config.toml
hidden_size = 192
num_attention_heads = 3
head_dim = 64
intermediate_size = 448
norm_place = "pre"
qk_norm = false
init = "uniform"
optimizer = "soap_variant"
max_grad_norm = 0.5
decay_fraction = 0.938
final_lr_fraction = 0.0
batch_tokens = [32768, 65536, 98304]
train_tokens = 369900000
dataset = "wikipedia_en"
Each number is 500 + 40 x the weight over the matrix's rms, rounded and kept within 0 to 999. Layers, rows and columns count from 0. Numbers have three digits each.

# layer 4 MLP down (transposed), 448x192, rms 0.215, rows 56-89, columns 128-191
480559552464497475557490564550515473531496527519518482452458517448547508535539503535476523495471549541454519446476486477489519517495486403510486485490534520492540465516432546469482535509489581
504519492446475512481515538482554576433564519485511462504499563494537561570478531464511482477505470458512570517453463475524468522446465535519387498477499524466542457488532536575543423476466533
501466549539451545488506520445521470532502479534509508512560432519518524484524469557498488517363441468503473507521529532497514508518466478500521466518450440509465548504532509477485458518490526
503524522483526463498462537507535491483528462468430490502494541546500541433518459546435461512476577508465435437516497456533504518528467456584558544470520470516544494473516609536494533485553478
530452509514468471519532522529472491543491494445519548508507509455542456531473487486480467448476428431510498531522456512503520519494535553504484550481500520392549457555516574527480492621399539
514483491521485472532465465533524533500537528478516482481511517513510489494495479546506446504516525458542478529471499492537525542555393504472493466454560550416531535483484507524495447508531486
476472569483486490494465502515484517522479492507473551522532507523499447539513504487486526477486494455502452451500437482515468542531512521442519447502475533510416490413353502532550532479462469
533461459427529461512505483533472544462505490487466518544434478507500513501517577493463470540468487556461522510514515504511541480442525492566457496487530512508523576402358512515468471546516483
493511463515553546573496459524466425526462517506509512503545564527546493532461519541468487539541530489441489525583462444512469499530506614542535530476544491539497454490440517514471449475491501
510467455485438507512502475531415527527485451533560479531476529509569538468512498494478486532445526539461506482465490528462488527498509435506491466470554481505478561454518454529491461513466453
463539523589512519466474504417538536518470446560520539546579531516429541497509468524473434497473525495473467484498438503542444531445489543488487541420462457445540536501465504417467463480468454
508541498548569457491491507477470471521426492512502442548567530522550487527502561520475457533539456476475510523494468452518549503480490481480437521554490539576444498453416456434459445499531522
499491512472565568524512476528459505552470568499575407490494477504516424507529463535462551527475553555519528447549513462482531567428476523462456538536502504571451533487441439468511465470554474
576482507469585520541457499486453478505456498502525381444582465547476533527510443501507515471437543477517507531476512437452491537488487531434630497499472520562568521499486475458523477529485483
538475576481480531471568508525512497509508547525465539513494507473423484487523501590472556550489457510520528561504567460552480521452561539489514460479523576508508502417556432510499480545518467
455454525502447442505474485461478574511554468490530472483496456541425520484505463473504519458514451525492528508489484495510454518532507430456461544464528493506540497473465547533539510471471519
456473505450488483452541530530420500431480454571481438538516470454498490484448459513460498556495514488536449516455536467446564483511559519481522423549492521496507494516618411519499539490465516
531492530501502455470486504450515533463514459472478484503523501486527427528542529521475501524492488480511482454566495402556510549415510472558525535468453513498478457506506510460529503591457452
536512557469542424512523547510539454495503494429348464513463522538628503505555502480456483497474529462532541474464427545596553496454572475564506443352508509503487537534484501589548491487469491
549467468428555525546426501481459543518464493563579494459588545510466413468450533439512549518527547566542478544415487495480482533484506487465489571480504488540397510489539526471547445575567471
484485494527509461428454428528496526472522470485434569553480452562442485515418519565467521507504481539552414447433493483502516477515521502428459501447505476516485537468562565476558486447485493
496519517445534506421496531509468437538463482534540489497562471475494540508437473418513455532488496518536544555545487460508404437531528528446532529534559515463518466527569542533488500440542495
511460485526489574405493459458512538491441522545464554538521478513526527543481505504515478498477482493502472501529518552469499518550468488504426541469528511512433502470496483514518531462494448
536539459489508510460443546460477557511455529522505463530513463520459509496529536467512451531514518571488429506469505489516488557457474486522458512485406518500474511501541489505548523537500573
529494547427502463506519522568469430469478520477514520463535493479571509478470441448488505489515521458510508471470505545437503521546509482455525500486483518528548534628600498446585462525433506
532492492465439523406473505494542439587524455516456527508477449460507544510445469512463522521481493511528446518519480480495534406439473462439418454503512482475484502555420495538519554554480468
515472529493487455504459520415447402442485487504510480486467514480531458525546527452538512548486468503469536539535528507485548525514543526558498578576522480518501478423567489429496507612574529
525520507581570490454525466478469508538509450521493457461475587549517512510463533518476467533509470516519482475450500525471537461510568452520495529543503507526513537518360513491440470566540481
525545503493502463530529544520519537531474541477490544530538566532551465527496514467487537441454496483446473588475515485556496508482516484512532463526524520545453457498481528439400478448513490
508482523506457429515493510530489463463565451506543498459455496468534577486592503447487534533448448541524452515497470542459474581556488514455529488471425530524515543559582520464494496479504497
507501466484505477456531535527605542544580546456445466504520477458516520484495495483485513556524504515519496521453531450516523482467526526509531498563512482504409508452574570510501554518543483
537531498484453535545500557588595497524474506534480495545469522503486512517559449460512509515538495419451474560445523463497516524517414541506549566457581458478478536507445513506493517499542533
501477479513452530444519569488539467543499538499545518501497476474451516517535460533512403585504470469532491520454599439464518538480441456487453476479513539472431506516485537520483528473462496
555499456442436499465467513420506615518536525441513536453521534513558459447500558517552417475472470536517509491539575501498440532452444418487576532527460514508494532520579498558420525558535538
# layer 4 MLP gate, 448x192, rms 0.229, rows 57-89, columns 128-191
548521519495567488543557492456452528538513495493514467501469572444496495495576513492481500563519508494552540473491465496486435521505470489475523504518452484572495486516497548440547487481506456
516521509426498501515559497490478523498502494535468541471485483494588510545467543482518531442535479488467530502479514480536431439445496532495497524478427426461550480524448587560466477488540550
467562489460495580455483477556521511584516465453499508549501419525510447506463458531465541408457501502516457539501522509543491443559522495505500461515533476498551512444458500518518498496528548
476604460487423488490510514551480480525515583565523450464527495522467530442485606612515465464547566467471479441435512502489584532536475451476526503454503549574500477547500525532498518484524524
522512401500523510522462523531452443434500531414497578462526445515503478569452555447512481494454490610448488448534537483485553462542568524568504524496468570537518457518400531462453518478542564
538460540460481531512491434460512502534515488462434494549493494480543444484493504477441470471490533507554562426464431462513524606470509506496483445459504530484431429493504498471534495543526493
431515551524512441508512507509512497550487531508517480424542558448443506587453445468519521463507549569534526496447394489566454595491390485439555508509559517479538528486526448529468468492489516
486518480508571538528519446498515530507504513454469528483425487483396529596513528572467487481528402473495507504490391458454471527511519490500545550533458488494554448514477522582433554464495502
551553452444483460468550548486532501532479448510476539500532517524494509519469588475494409498481434441481502500474522457601511519525510466492461497488416507504493536549500416528394512508564487
500487473549468529530524505483468529499458475523503611554489528443537512490457438439498426458498475527489491535498455539409585509502572433513420508484488509464419562560417491499526511468515521
444517493510510551532487439453542510543474540510487489492544519501534515527522496485477524451532575451513482520443421501506514446485491491429554471498492567499539538481509450526459495514434486
496444500528503604524507494514544492526505527473545533547452520526446515522530501485409515431434530545532509485529466505507492551486484526486456481478527501557481547499455513533504529485515545
484458428537488554421501482486450512546483542470436490512511507573515479520513502526523508536468386532548509512510430452488473451456438464523465457488507513536388441521470526541471554343500528
567455479484471520511469551480483552510547568469463455526497515470499475512527492476527487466478447482520534467534570519541490526516565529494478505556518481522436510537519542510478508561490517
553528462491495490566548535497494495554536564475510408451524479516399502536515488521504472553492546495407533524495501468524468539500561521487518498499517434510417458562454496461499482455465531
503458490523558504463471479550552513470505483521487450522457555459451486527415466527512517474450511497405529451563475516460571509507514476457467404451448533480492491485522457506557488465492457
514534533518462521530470491539525507453479495528464526521585497428494460511525565613521574590462565526422446459480447440648497528561474501482532502483502536578475455459550546582435551480567509
486500509524436551464473541439560471480405481515565489460466529540493539504480549539532518573524444411457403513541433514524488457493460513451536480447468493538547451491532495525590542492459507
533475515510475513555511537498528489474466513480442473566547531527528447461554539513552537458538513443502549514483497526477472499496475502555480526515514439508547504456511523529484519483573503
477505491532519503500467498525560553558551440524459449473568503396465418538506482520499502480448509524463517493548536459489533469556551528525463493439507502568513590484525492497477439513518518
551499459534532510490480483480579443500519543485479502500500436508538522461462487463471512495490469467482439463537451534430497443500440533481557489486518480556488461541435458480542496462542508
442546492555556544517451511467476485525542496477508444497494473480512519561554587507481469504490501478525505500464500496519482540558524455525529489513460498557589484545527493550529498546581644
510424487503497494458422555494474531469499520518467536535446548484469459529453494483552488510490453411558537510551455532489477478493482493482488485504516537530514466403573499524506505528458526
408549521539527495489420491393456515552461464410491521508448502542433479551528534500464490583462483526451470479513502455506485468564488405530488492524474560546501489532542496565501475520477493
530505607488508523510543500487564507548513489535471409459496487524501567518476556468503408472544436480496462491559454502485462489512462515477468503532522492502517492497526536510480506577474493
498567522541479478501456517543508532526465510462408515466545454519467457551459520506477487462534474488517478459510466529466552486459464481501534533605440482457505478583488459447505507520485489
491532505485512432534535530538466539504501452493503471542509504493558573502536571484508452466509531467495494486524472534521472537535545517464523497526443494498614486523512486494452462507530537
477485517498517584532472514490557500443436505503493447462541514537485503502476485488488495539503510550502522436456466564507492468531490567501487539490491501555528471558501551476562430537551497
536507551485585495497520504481494522500490476486547474531584502524535463527496457496573485515424474453526589407478537501523512500505531484514498500565531574427515512418506501526432490483504430
472521457469528433454477521483524497470489471491436524514541532442529520476539491457464483500547437439513546519420532424466487491477513560503541464601509542561429508474526556445486502418557420
496468483462532503484483550502520519503492545527429499490528477504506511455522476504492386515527516424544497500502517500470436480484551464473498537506549570488499507433485539460507481573509393
548391544486501453543484510462491567452458448577484446569544525469502618445544531383493477473535501546633444485494489442558483467548528500509540534600519497361487529487551551427554495577531477
546398448546432452487583465570550515510420481554509456524489521483533425516441446498499565517482487508517548464545489631443548480457557524545526509518471436513499564483499454426461452466511446
# layer 4 MLP up, 448x192, rms 0.233, rows 57-89, columns 128-191
487453541491414495431544488495538486422506514496453531521495519538568464533474489480475456445489446506495474529520429536436539456485526558499455511394486517539456543529562509528523500452465528
479447521470490557463561477535455477523505476531526611532467459472519477477442542447470455416507411561470530462539508483600461456495471505514516501515472555499478468487525543492453480458487547
477469464526497545455525457397531505559402508417466542465526503461586527484506448424532543498477505490412439508489557515640511464493521529509465487491471484425514493518506506521478554491517557
533532518543461429431545444538467420534508494432457538499484513505542466496535507570531489481478459456534526536483511388464569477530480499456471519456505483431481481471498485432460555524440573
470519488478493488464502526410512481481512571499482473510493547496576390451414426563466482511472535450452545460480526481518533553466469518481475553468565452486515508420559524509546409468538483
520481502505462442463528511497463415527453476502506558458524462519565545461445422517522433522509460539484549465555558482537537532459545550466498549572564492506540547536543499492541522535442484
489504454565530520522444468455487532489447420437525552544421480518449481496527487514544440530496504478498488565559510494488457416483493475535518527528542513461526408509457570477487545533485497
508514484532452514538422500456533424513498484498492503513440479506476468526515515457485512465551521507495450513568504420475500484517513499445531501493511488531484451507513497490436404484444486
467491506463447456469502547490441504497553542425525507511487479528518508480484507600436465512465468515532543547597477473429477541508466444559540486519492461548439523424482529431560539517526558
486514429441455439561505519563546458400502520544473490520515510472499569500488502525528505495458491554474472566457561468452497499522460482500469484492483501502444518486473510505566530510520497
567548532461478508446432532553448491480522430471509499508508483428451492527490526563484445509477397561513550501569499453458409530473484501579501548463519447461489438484451504567544508574468501
438459494566472554542496470496485491480560473415515502509507491512470529515460424490474512468463592516542498472448553537460472596401506485518476521492529464487446560517496552530513462367507504
551544478492538481460474456487488478481479484466527431558516455526438482466496520502511509542590494509507482530484537572487567487485488470505506531522564460494518485445421392438530547508458496
581527517470485501546527516503485492544542575501492472517521508407444551578520566485549528507528424464569504530492485403518448475504513549485463485486451477494496506535528460488472543546503581
460551511490511500484515468513447465464438503472542491549523509482501528522568491529463429464457531466440555499478537565499468483434466473477500514526490573543441501490514528501558486523540453
490528483472495497484421452492536458443473497483499507544452498479494407512516455536525492490421525467496476501455501480460555494493524422449465452520491524475460422545513440510488511529477493
471469555530478560484522483445510541480485466518516479481460556462461443510491544440575460506479503497514573443532460453545491485499582578527438498482479522512459487476474579455549508520517523
531527495488429411624529461590410482533510575500455589460544522441482579448531524509468532492445607502481520567539526615425509491524510467544480606452463474500538516510476525540522474500467563
521502474448510507474521474422473559597590488538547537415462549501449489501539548518456499489423434526538416517536489510482501479537470482525437446475535586508476401530467492473501499548480468
511516492519494539453545507484468482573517488500521537564569547505496598458569522494540532436538495529582521542474499485532529493483537517523476480559475509494443484509533500468461429504506503
529435454497568444458494499506524485546519507406470517499434486496552643475495508487523458522547487482489497454468495527457455433479496475430504501499525481519571501531428453477586460494578556
526517527469449523478504497505555508455541477497520510424598505477459459501507560560491429482495484465497577480462466453537532477530575483480511476489479534552628492533530459531513471480535614
516496422511598480505600448493475561511490557492528492547482492483517439503478445484450465511548594525528501466512542517492463473514520509479429476471578462537532453526567425437467443486501388
491467455465537591577477506485486595458509460491495502506438459448461434498537539442498523583526547460437462426443514513546516493445527544573470514525480473556511443449454510591444481530551493
552506560464490455494490530494501433533490395532491459447475396521500468485558442500463510473503518530571566499485453563488470560488519482467471502462482450411493540577444537496507616549442477
519461529451466497478491509445454458557519467469493477567519534555490576486541564447577549525529489514487471557471532397512500448438550535498413458479484483478539519451515566509497487476458514
579497471491500484474495524528465493516539566485571510472450516495532433537477570540471467500510543449458491483555531476446501470477495449547471523464523446526406510431617471470493587513502522
501501496524539436476578540461524549482562483510465521557457492447533521518500472535427551507454482457464542505535454459467562529427436579518449506558445576421506513425458503502435536482465464
528474422552436512441459470416506484515511506437517494447428559427515558485485547560522538544466522511435527513533541466526492552459549521550494529508470533516445539568545527456591452456579388
507491527462480454407457501496516523525504511472492515489531548504527576482526510525502484473484494500468478502558484430486519514465474483499513473507461423516489532468491487598437547464546533
557522470512495437489525540505542541517483496498511481518507466439501522525478529490547525498440436544487462527528521472514515497507455490395561486532448451524500481451455542568461519485476544
449498552525539498502468542523526506596519480564446471554575498501579452543482504513458491489488474516496490481542580470424515517488543406533567506462450599522491484452529496485453536486520522
490506502484489464517410420492490491480495504444552481482513572504492511507550491539529447442490455523534454577530515406542461471477433522523528473482421452503490495517461497542472552460515484